config.toml
num_hidden_layers = 9
hidden_size = 96
num_attention_heads = 2
num_key_value_heads = 1
head_dim = 64
intermediate_size = 192
vocab_size = 1024
hidden_act = "swiglu"
norm = "layernorm"
norm_place = "pre"
norm_eps = 1e-05
positions = "learned"
qk_norm = true
attn_scale = 0.125
bias = "none"
tie_word_embeddings = false
parallel_block = false
init = "orth"
init_std_qkv = 0.051
init_std_o = 0.0
init_std_up = 0.051
init_std_down = 0.0
optimizer = "adamw"
learning_rate = 0.00463
lr_mult_o = 1.17
lr_mult_up = 0.661
beta1 = 0.9
beta2 = 0.98
lr_head = 0.00629
warmup_steps = 527
schedule = "wsd"
decay_fraction = 0.71
decay_shape = "linear"
final_lr_fraction = 0.0
batch_tokens = 16384
max_seq_len = 256
doc_mask = true
train_tokens = 97710000
max_steps = 5964
dataset = "wikipedia_en"
Each number is 128 + 32 x the weight over its row's rms, rounded and kept within 0 to 255. Layers, rows and columns count from 0. Numbers have three digits each. The size before them is the row's rms in percent of the matrix's.

# q: layer 3 attention query, 128x96, rms 0.166, rows 52-63,115-127, columns 0-95
# k: layer 3 attention key, 64x96, rms 0.158, rows 51-63, columns 0-95
# v: layer 3 attention value, 64x96, rms 0.118, rows 0-8, columns 0-95
# o: layer 3 attention output (transposed), 128x96, rms 0.138, rows 0-8,64-71, columns 0-95
q115 111:133136050127135173129119123122195107085137148125153132124084139138118105121152118167144157157150111193087167117117121105104192120152098146118108159142099164087114123086093111109119098113122198138162052113133182123077068156114109108129086082092119171106135143182137095088203095193126165123
k51 097:086090163182156199168137129071109126158074152191097108110077105137157112120120150168094134137127130099187149092118103077089121133169111143129124170171102087129099082158172094126137137134145194135149093108157126108147155174100123193062152066140071122139138108090087139129089158126115157122
q52 117:174165210178101111129205043124159152097191135092106130135108113130105124135144104131135137089110096147132131142157132122183157088079101082113107082141129116114121148112115106128169183179156130134116139064150129118153204172103102115149130071130128128122081117108129087098087176143166073153
q116 098:139136095086141136113127066099138094147203142121096094123142123101181118078115139035129095117159112152125183112175176185130160081119154114078091173178135091088135104115120100153144156146084107117115135081108126151144212121170153160135180102125094103180143119111158183114093112108142113116
k52 094:129107120152099139137122106209110109225115140128099149144085152162094088112147098139150139121071087084131097129120119145182120044123128108137138187157126161099140129104158056105125200138139125115130151106168114129117171123126107113097146107151094224097107114147071122153132191116116168105
q53 088:125200148149167139094178151107128143105101128091119057183135161087145127107162151164093184126097128074090124196126098138100184170151125084099105153111141157098049137125162081102083126136129096136101110114149136170110067119089150148176156094119116101124181126115093140109153123144202151153
q117 109:095121097101091112130156139119108158139116126136148121112105186088116120110083109097096153101096138140146047100213122151129054165118129118151113179107130137112154135127169153175116114151160135152098112140187138130162078150133194057109188126127100086115121091158162084221124123080097101141
k53 098:136174149105157131100136120075144119112185089107084100086136109136175128127136168151136148128101179074122132193137085122132140102156146051144117122094098117147098084114138139143094184135089133136176065148110169168086176156178096101072099137091157080151065106131105123112199090131153118159
q54 097:153118140120134130108105139128140101111106128105172067095163113063129155137138201143053106177113157163106139141087206113102158119157123177111096137130153171138128128091133178137097113178129119140176115141169087132118209120115120155160120110147134022113090116124185151112103166141085169151
q118 102:111037083089184100111119145164083145127137099153104145083124102181185145196121116167129119139137110120158110129155138106092151119103118134106112129100127089125051097109196172064175117079089111132121093114075119179095145110111144200136128128087149106092142176175140128157170138148110132147
k54 102:161118161104137140171202120123234151114092133081144150147139066135092152173163118125148166112137083093107107170127154127113127034160116085125107161133132104139132151103144127124096154149112169091069086104132155138119089201109134151107148078123092062112123151111108157180104154153164125121
q55 106:182143121150071157151104109155100129220118127064121135146114191085075114145129173165100088112110111142104144129155145112103146098106140180132128146123118118101120230145199110140112164129122081087106109149113122117118156123136068150106183191134116148166102150132115114100174123080067111097
q119 132:150158128069140119126160115127136098120100103131130135165092096161136115117137086049168135146047144131169159091255124185141107104150153049119133163196150096134124125159097092125170112175159152105138148113148145148126111139118122110134064084098101135089141126118183131130139120149132122127
k55 106:115130104140116146136095096117168129184147135124143149087121174167108130102132111148116049134079084133109087113121144095154151137110163138158055120171094137196169099087166219098130176122079136123149099112159128075099187099146158131127120132141132153113093147132127134167091115060110197070
q56 107:078108180147144119092116108109089061159133156116132052174127135084136113071149117172120129122137112129155196128096059165082113162133119139160126101144183152073123113138132036172168186092150153174128130169171137108123148115147140074106093165144105168156144070140128139116135119154096147120
q120 096:130182142128182151060113170155147142158152113096114166079131074164125091163086097168123132132105150146104171133117079084108101168132122155051103117092151168103132125109117121141163122142139138102158065156099122148102034128093080161104108116142135144083163188199117100124177108133124161100
k56 110:028097125158140156137121154106124131102096134130161063118139133143148153094095139145134153173129187133136121136121097135062149216183112142042136097082119128077158104074140164165105111124129134118141081145102171132139098104110171187090094118108169118122182121137151141145137082158105129185
q57 092:173149136112146124173152143110114129107137088176147127124102149164146119173101093118152164137156149097146079139116144104119093125136099065158137073120133131149136085071181166170174027105074145105166108141164133165169064126145160155146133080154139131159126107116104139114049039110146111117
q121 101:146135118166148174147151095099087139100098138101162130106122145185151159158111158133164116146057153131088122099073098110153172116189154134124148118151159142139120073143153063114103108139131155126077151160118149084060108091100161168122142118111156145088097091099086144057200171176187121095
k57 096:143138136122091145174134117154074127135135135127138179118141120068119126088110162174139089110082143153101141085128174143069134054074134128151112125142167136160094091185183081137102077162120157219099193099087128118113105171089156116108133153134124107090058149147135131103079129114095171111
q58 088:086128158167136080109123145113108132108096149065183081058145121175196121102121062126112144128103088132131061146115114128142080163074133180094134126077124105162145161170138127177133151064137113094153181129155199132138173140149196109168152119162119146157129138123140126090152105078109128107
q122 104:118141098117122143132152092143125130139108141080129091140076139158163097096116126136155220122117102106185137175222100121171112151073118094130149145065131107150136112137094121179104174088112147186113076096133135189119154115140076087098098062105087154175095120124110142165130140103149132191
k58 113:124180111115093153129101116101133118111143113165084102156123146133144106134083190078124179148137168126133171143191126127080163142183089129150125133105052082081091141113143182150150102133107102180104105128179095186179120105104149115065105119142146112165136108167126184152058060143130140099
q59 085:138145129102164094129133116103134175150096171132120148094099134132159139179148088088097156126149165133058104147100091160126097125137091119079117183110110126126162126144117128119122065166098198078161163085049133161056068130148180173148138167130163107061139176134096082118140134143120138170
q123 109:139142147087133102107148140120087132118094137171131156099162120100179140134089125099189134136020145040154144129167140118102129131129179095101191112173128173183109164157122191104122209112102111166138098150141130138174112115139133100103149113125093111170148149095109125066109168153156096094
k59 103:240169131143124086049112140157147127129162091134146188184122111125070109168106167149100077104087116138122119075144149068133135139120137171140193149138126113198120136154138121068083100140171125111143106094105180147136129162117092125123076172107115145085121121118173140153138108132110151090
q60 077:118196175134125116102132105101106087165181188119107110144086144096183103073141201137167100133104064132171107180120060156162134153175148149159102082155112144172116092153104164112135175103132115106131084071127174118145113162119153103110138093098120154091113070145127151103089079146146091127
q124 097:170115128111114083067166173117131090116087122195141124165172065196180141125122127080159092123072149175099137116100109095089107132156162109097103128205112178136126109170095138094122139069104145088137102188074100139084128124156147151141173131109143156117162134126159148115097147080181134145
k60 093:082122078184141145123091148101092151107125111105156164133113110088117126119146150156111095123119202105100106154133128138134173191126109135124146212085165141109156089098049143162050063127144101157206123203120138155112080097104103128158090107154114160115141135153153104131165139151098163120
q61 092:116173143138067100108176114131167195109130181104157138168069143135104100109123092202206091158131161159156109179129066103148140121086101125126116110121175142105141098158127056131118129178117136094119128111101126082116107186111129135108112138089134131143131085121142041142142152133165094194
q125 105:096198125161139144078139163136168097114158116154114109070170140093135123093144160069075106112144088083122114151081146149156152105090133093124107124120206140171175137102150136143158168111191107109164159078142101097103202083132127126087151089118143137166069186145157154089118077122134116113
k61 097:114156109142162173149052093155131099136088135175164102103135134125090110091115145149097132123033138141120118124180125202200089106109133138154076105124115105093137159132117125090162172152145115078147156133143161110166164102116135194121083196129167176073147108160104115131131176096170136104
q62 096:083144139157117138086091108118134121173148137122095154144087223184109106094065140168139139127066149128090139166085131132117108137094162151094129143127097129080115122140160102145139155093119116173117095097176032146148116077179098124141114143171174179170094137102078154137139111093097179153
q126 101:142165079142101125105160087079087172126124114213141135106117149116100120116127029103106111197114148113129131163180116159132083128172121135124154160154133155072163094144175130148048081165093158063113138148133156140103093160126171116137148141108074153059143108116138128143120083156142132132
k62 093:044159133166117103122158138099114158025137110111152127139132125100134086125125118169127124108184139145161129135129079195097141166159127130172164118095109167145136068137116092114084150138179078163187088083128075143071106086182130131087143153123153136129197130158135102115150103089129135166
q63 084:116120108139113182114159169052184115114101111090146173145128135139110147111207163155125109101152117166109090154112122139140164122107139126100178105121165099130153103167085111127154170140080199124057140146124174083128156186096182110081120114084045108135180104092148109128175133155139113142
q127 096:174113130190094132150131111139157128140226170110109156197132118126133161110138106184183107142122140144106165171146167086092090141120076138127109111120129179088119141114108120182095123095120054070143094128118099173112142130091036161131126110107126102153106135119078106095083082153102138159
k63 101:144096112110092137142089073140138152160160137114113062135066151097090099180104145128160086131136110123115159114106065146162103096153133181114135138136157202071119137115069134144149095102074131141096093155168143079110086121095054132116138136179142219120111188103128116129174141106095118150
v0 106:123197169131094173089159124085076166120111149105111140143113125144124166197146143161099099113204151087121119115073137090126074125169162121081107135112147124112116107139165133115138091125115070139168146146090183126152099116116149185071088127121092127157099163118084108111179074058149081161
o0 120:124111096154122104130191129131138159099115081095074133172166102126080112160175096109090107112159115132132135130151092138191102152097093175130093186090104078043125146122086131160167154134142155117045164104145058189124146126130107130162162142150135154108162122081133191130110167168113156119
o64 098:134135093112115093145105124118162150105145154118099106102108164124166133077134137080169139075113089159129169126202140189100217154087103064167123100115090134180135184105130129128108168115099172127150145129184115043121147101150057099177120107133121112162125119193098110143150150112114106103
v1 096:121093100148142126189124181134114141137129114183104133159155106097144102049067113100149103132062093159099156110089151169065093119141125148142137112127074116142099098141102125243116157118063131091070154147109116135125106132133124144181133108153133116145173109062153119150157166163103173135
o1 106:122163115095165126052114146105133062195123132136189100114082155134129143175108111094092157137140124134130107125088155144154073124152151100084186113101189125104200122109176121114039147102132134100150182105153154097130136138108145152056127186137129123185090128163151094128128116107173112142
o65 084:136151108069126135108096049115080112134144131109142164107123124140115140165097154123158097162143165179115158088078127054152128144109075121190110050149144170083172136105084127076182122128145153176142119055166094104115128201145082182140119159136154151108104124136126150124116079144149116147
v2 090:114114173089133137163161132091090168120118044175106112117134079181102169120086132122160112098165140126152103100144097078084100108145173149099148169115111099099151116120142158138091140164130131073063132204079141174126156116079101177163173125117106167159092123162064138120124095091127076145
o2 085:124136134151146094111166185160090147122082130137096136148180070033161129157159130094107130117145124132079164145079189112176091113141110130149138130092154110083156151167163116096183137113144124099068145119109095161149117094146173149081177163129145149057163110124129047120077127130119156160
o66 100:120128094159107145136085089062161104109153149123162159153168189133123138076184143080088076161152120151145162115154119161123176119134118088154120132128118119165101193108119120163148088161127102158205086074150142064088103112178093068122098113134113110185086153146116167122142100161071121130
v3 107:146101113149103154165139120176117087136133142213124101120123110093080144123120163138183118117155154150120014104165150082143120148129133165165092134119046109100109172122132132084104128152166111054156147122102117165176122188130091126177132123118104134179159176156154144165101164135120098089
o3 119:136074138144129136123138128112138144154239134055150141114143164100173136106091117119112172120131130149105222122132073127070145120114098154110149137120099126121089085121107098160137126127121139159136062101182115107133109094176147211067111154143064139136086113189154102110118104140118131175
o67 102:099135117136165116167127127093137100102108120077123125172138152159119119072199117152116145151159114085115138177072056136144086094172135100105153189095205094149127166128139099173150107141138167163113149130177170133090089126092203054094123138090168151107136093111090090131134112149095148104
v4 097:152151147103156061099137091103111209159141125115108168109141086169157146096081131116072098169120143134118108141119122139097106129171108130116182114161115154093121123127121157226056094135086108132133137140152177178024145135149118144196170144095108139134138135124074116120105117154130080122
o4 107:074151125114169151101156137106142111145084144136191164143155116106084122148165091091123079135110115118103119151085143135142088118168138159089165153096191117084189121135140101106100148152126126093062174083118139150127092126077114157148158206132105116177118109064114121099155143111191144221
o68 094:135135154219121143191117124113106127137121111105080126137150092087138166167158133071143136140103069131190133100166118137142183165087133054145138159136081120129152160097108126129133142125108071134159093107138077068158167080128082119144077102172153084142074165152177163143130141123126068118
v5 093:147107079123126149084113154109134173117138135118086139130106136073122104109213101079123130082081162098118128177096119152120112142175147116170131118099120143172104171113102134150068117219099097081121101160133090173162100155215062147104143142107102118121179178094140155114131176139126095125
o5 103:081172165110124104114121090137149125118188148123146159124180153151142094140023121131105177126118148156099171137136101110130194090122118112086111083115138109108114139093167089118161156068143161152116125065162136156154159133058108112071143170165133136187102118204145089161103100141154100114
o69 081:139160192151162115170129096084088092167091114133122081182105107134154156098150153143159107141150089107189103076128112151167136128079131081143130198148100098083155139148125166175146107084164101142126111165147117048115157093135133119150087124125164102194133098151150070153112114040132124121
v6 100:159165138088106130055147114143114150123080114111165097082107139085107158059200131191093083170164166100121108109038110110110142148149132124092148132186149109127117168165091135176172099116101110117108097189109108148060148132133106185092105170120094123147147126138106094099137120158167117132
o6 117:094138130107152116125150143110123155084081111114114136137156078128142142186160119040150109101091093156155133105154161100207153128125123164142134135052105104126128134094063130085132189118148131143105146051124119112199191117136104138189089125144123181185107131089141173147120152071151131123
o70 090:111131168164177143192111131102124102144165127116050152150102149189132138114134117012127140078128090123144176148174114148157149129098172094140129130063071154118101144095151141092105111122135128148140149155170119107090132096125161108210116176161127099129094100150130110117150156176091103075
v7 105:132104129065128110137087118110136131145100066108125139132125139145093140148093072154147145165191114126103147162088039124110140118149143140067152138182164092105193068119129142134157141134137142077088085161092086136091158147124129153175081139101155154123111056168144176152112139161143186190
o7 116:129150094107141116118138176159082099144098099144144106116117082107139158136132182062138153144110127149120130085165241088154148140153134088163124124116132156144110110129114172094116078138137115135146151140169212106144148202144164087134091101108156139082166125127099067109161104055112120062
o71 093:128134084188135109134170124073133085108177083101087129118208171130144116115171123068063079137082127156157156079101125187141123160150142138131079128154118134091107172175152072126105142147119139130165165158111094148115131127157132184099169170134074067152112165102124171132098116140097083111
v8 096:146060094142129132150111139163175126117128210144161139146144132101120119160181083082120105122184101124149101163091125143133086133148128145148075141125142085148128128160144145132133071128160074070154148155068088123177135146202136103065091126103164137066100147135186153164135163191138113169
o8 113:101115098108122143139168087125105137129192093078091110113090139160130122143099144167104148105112128162120159074198099099164089140172106120091084137104110108106121100109106129147116162094143196156082093157195130097112185190116137174160113133182146165126098075197132144096158097067139090122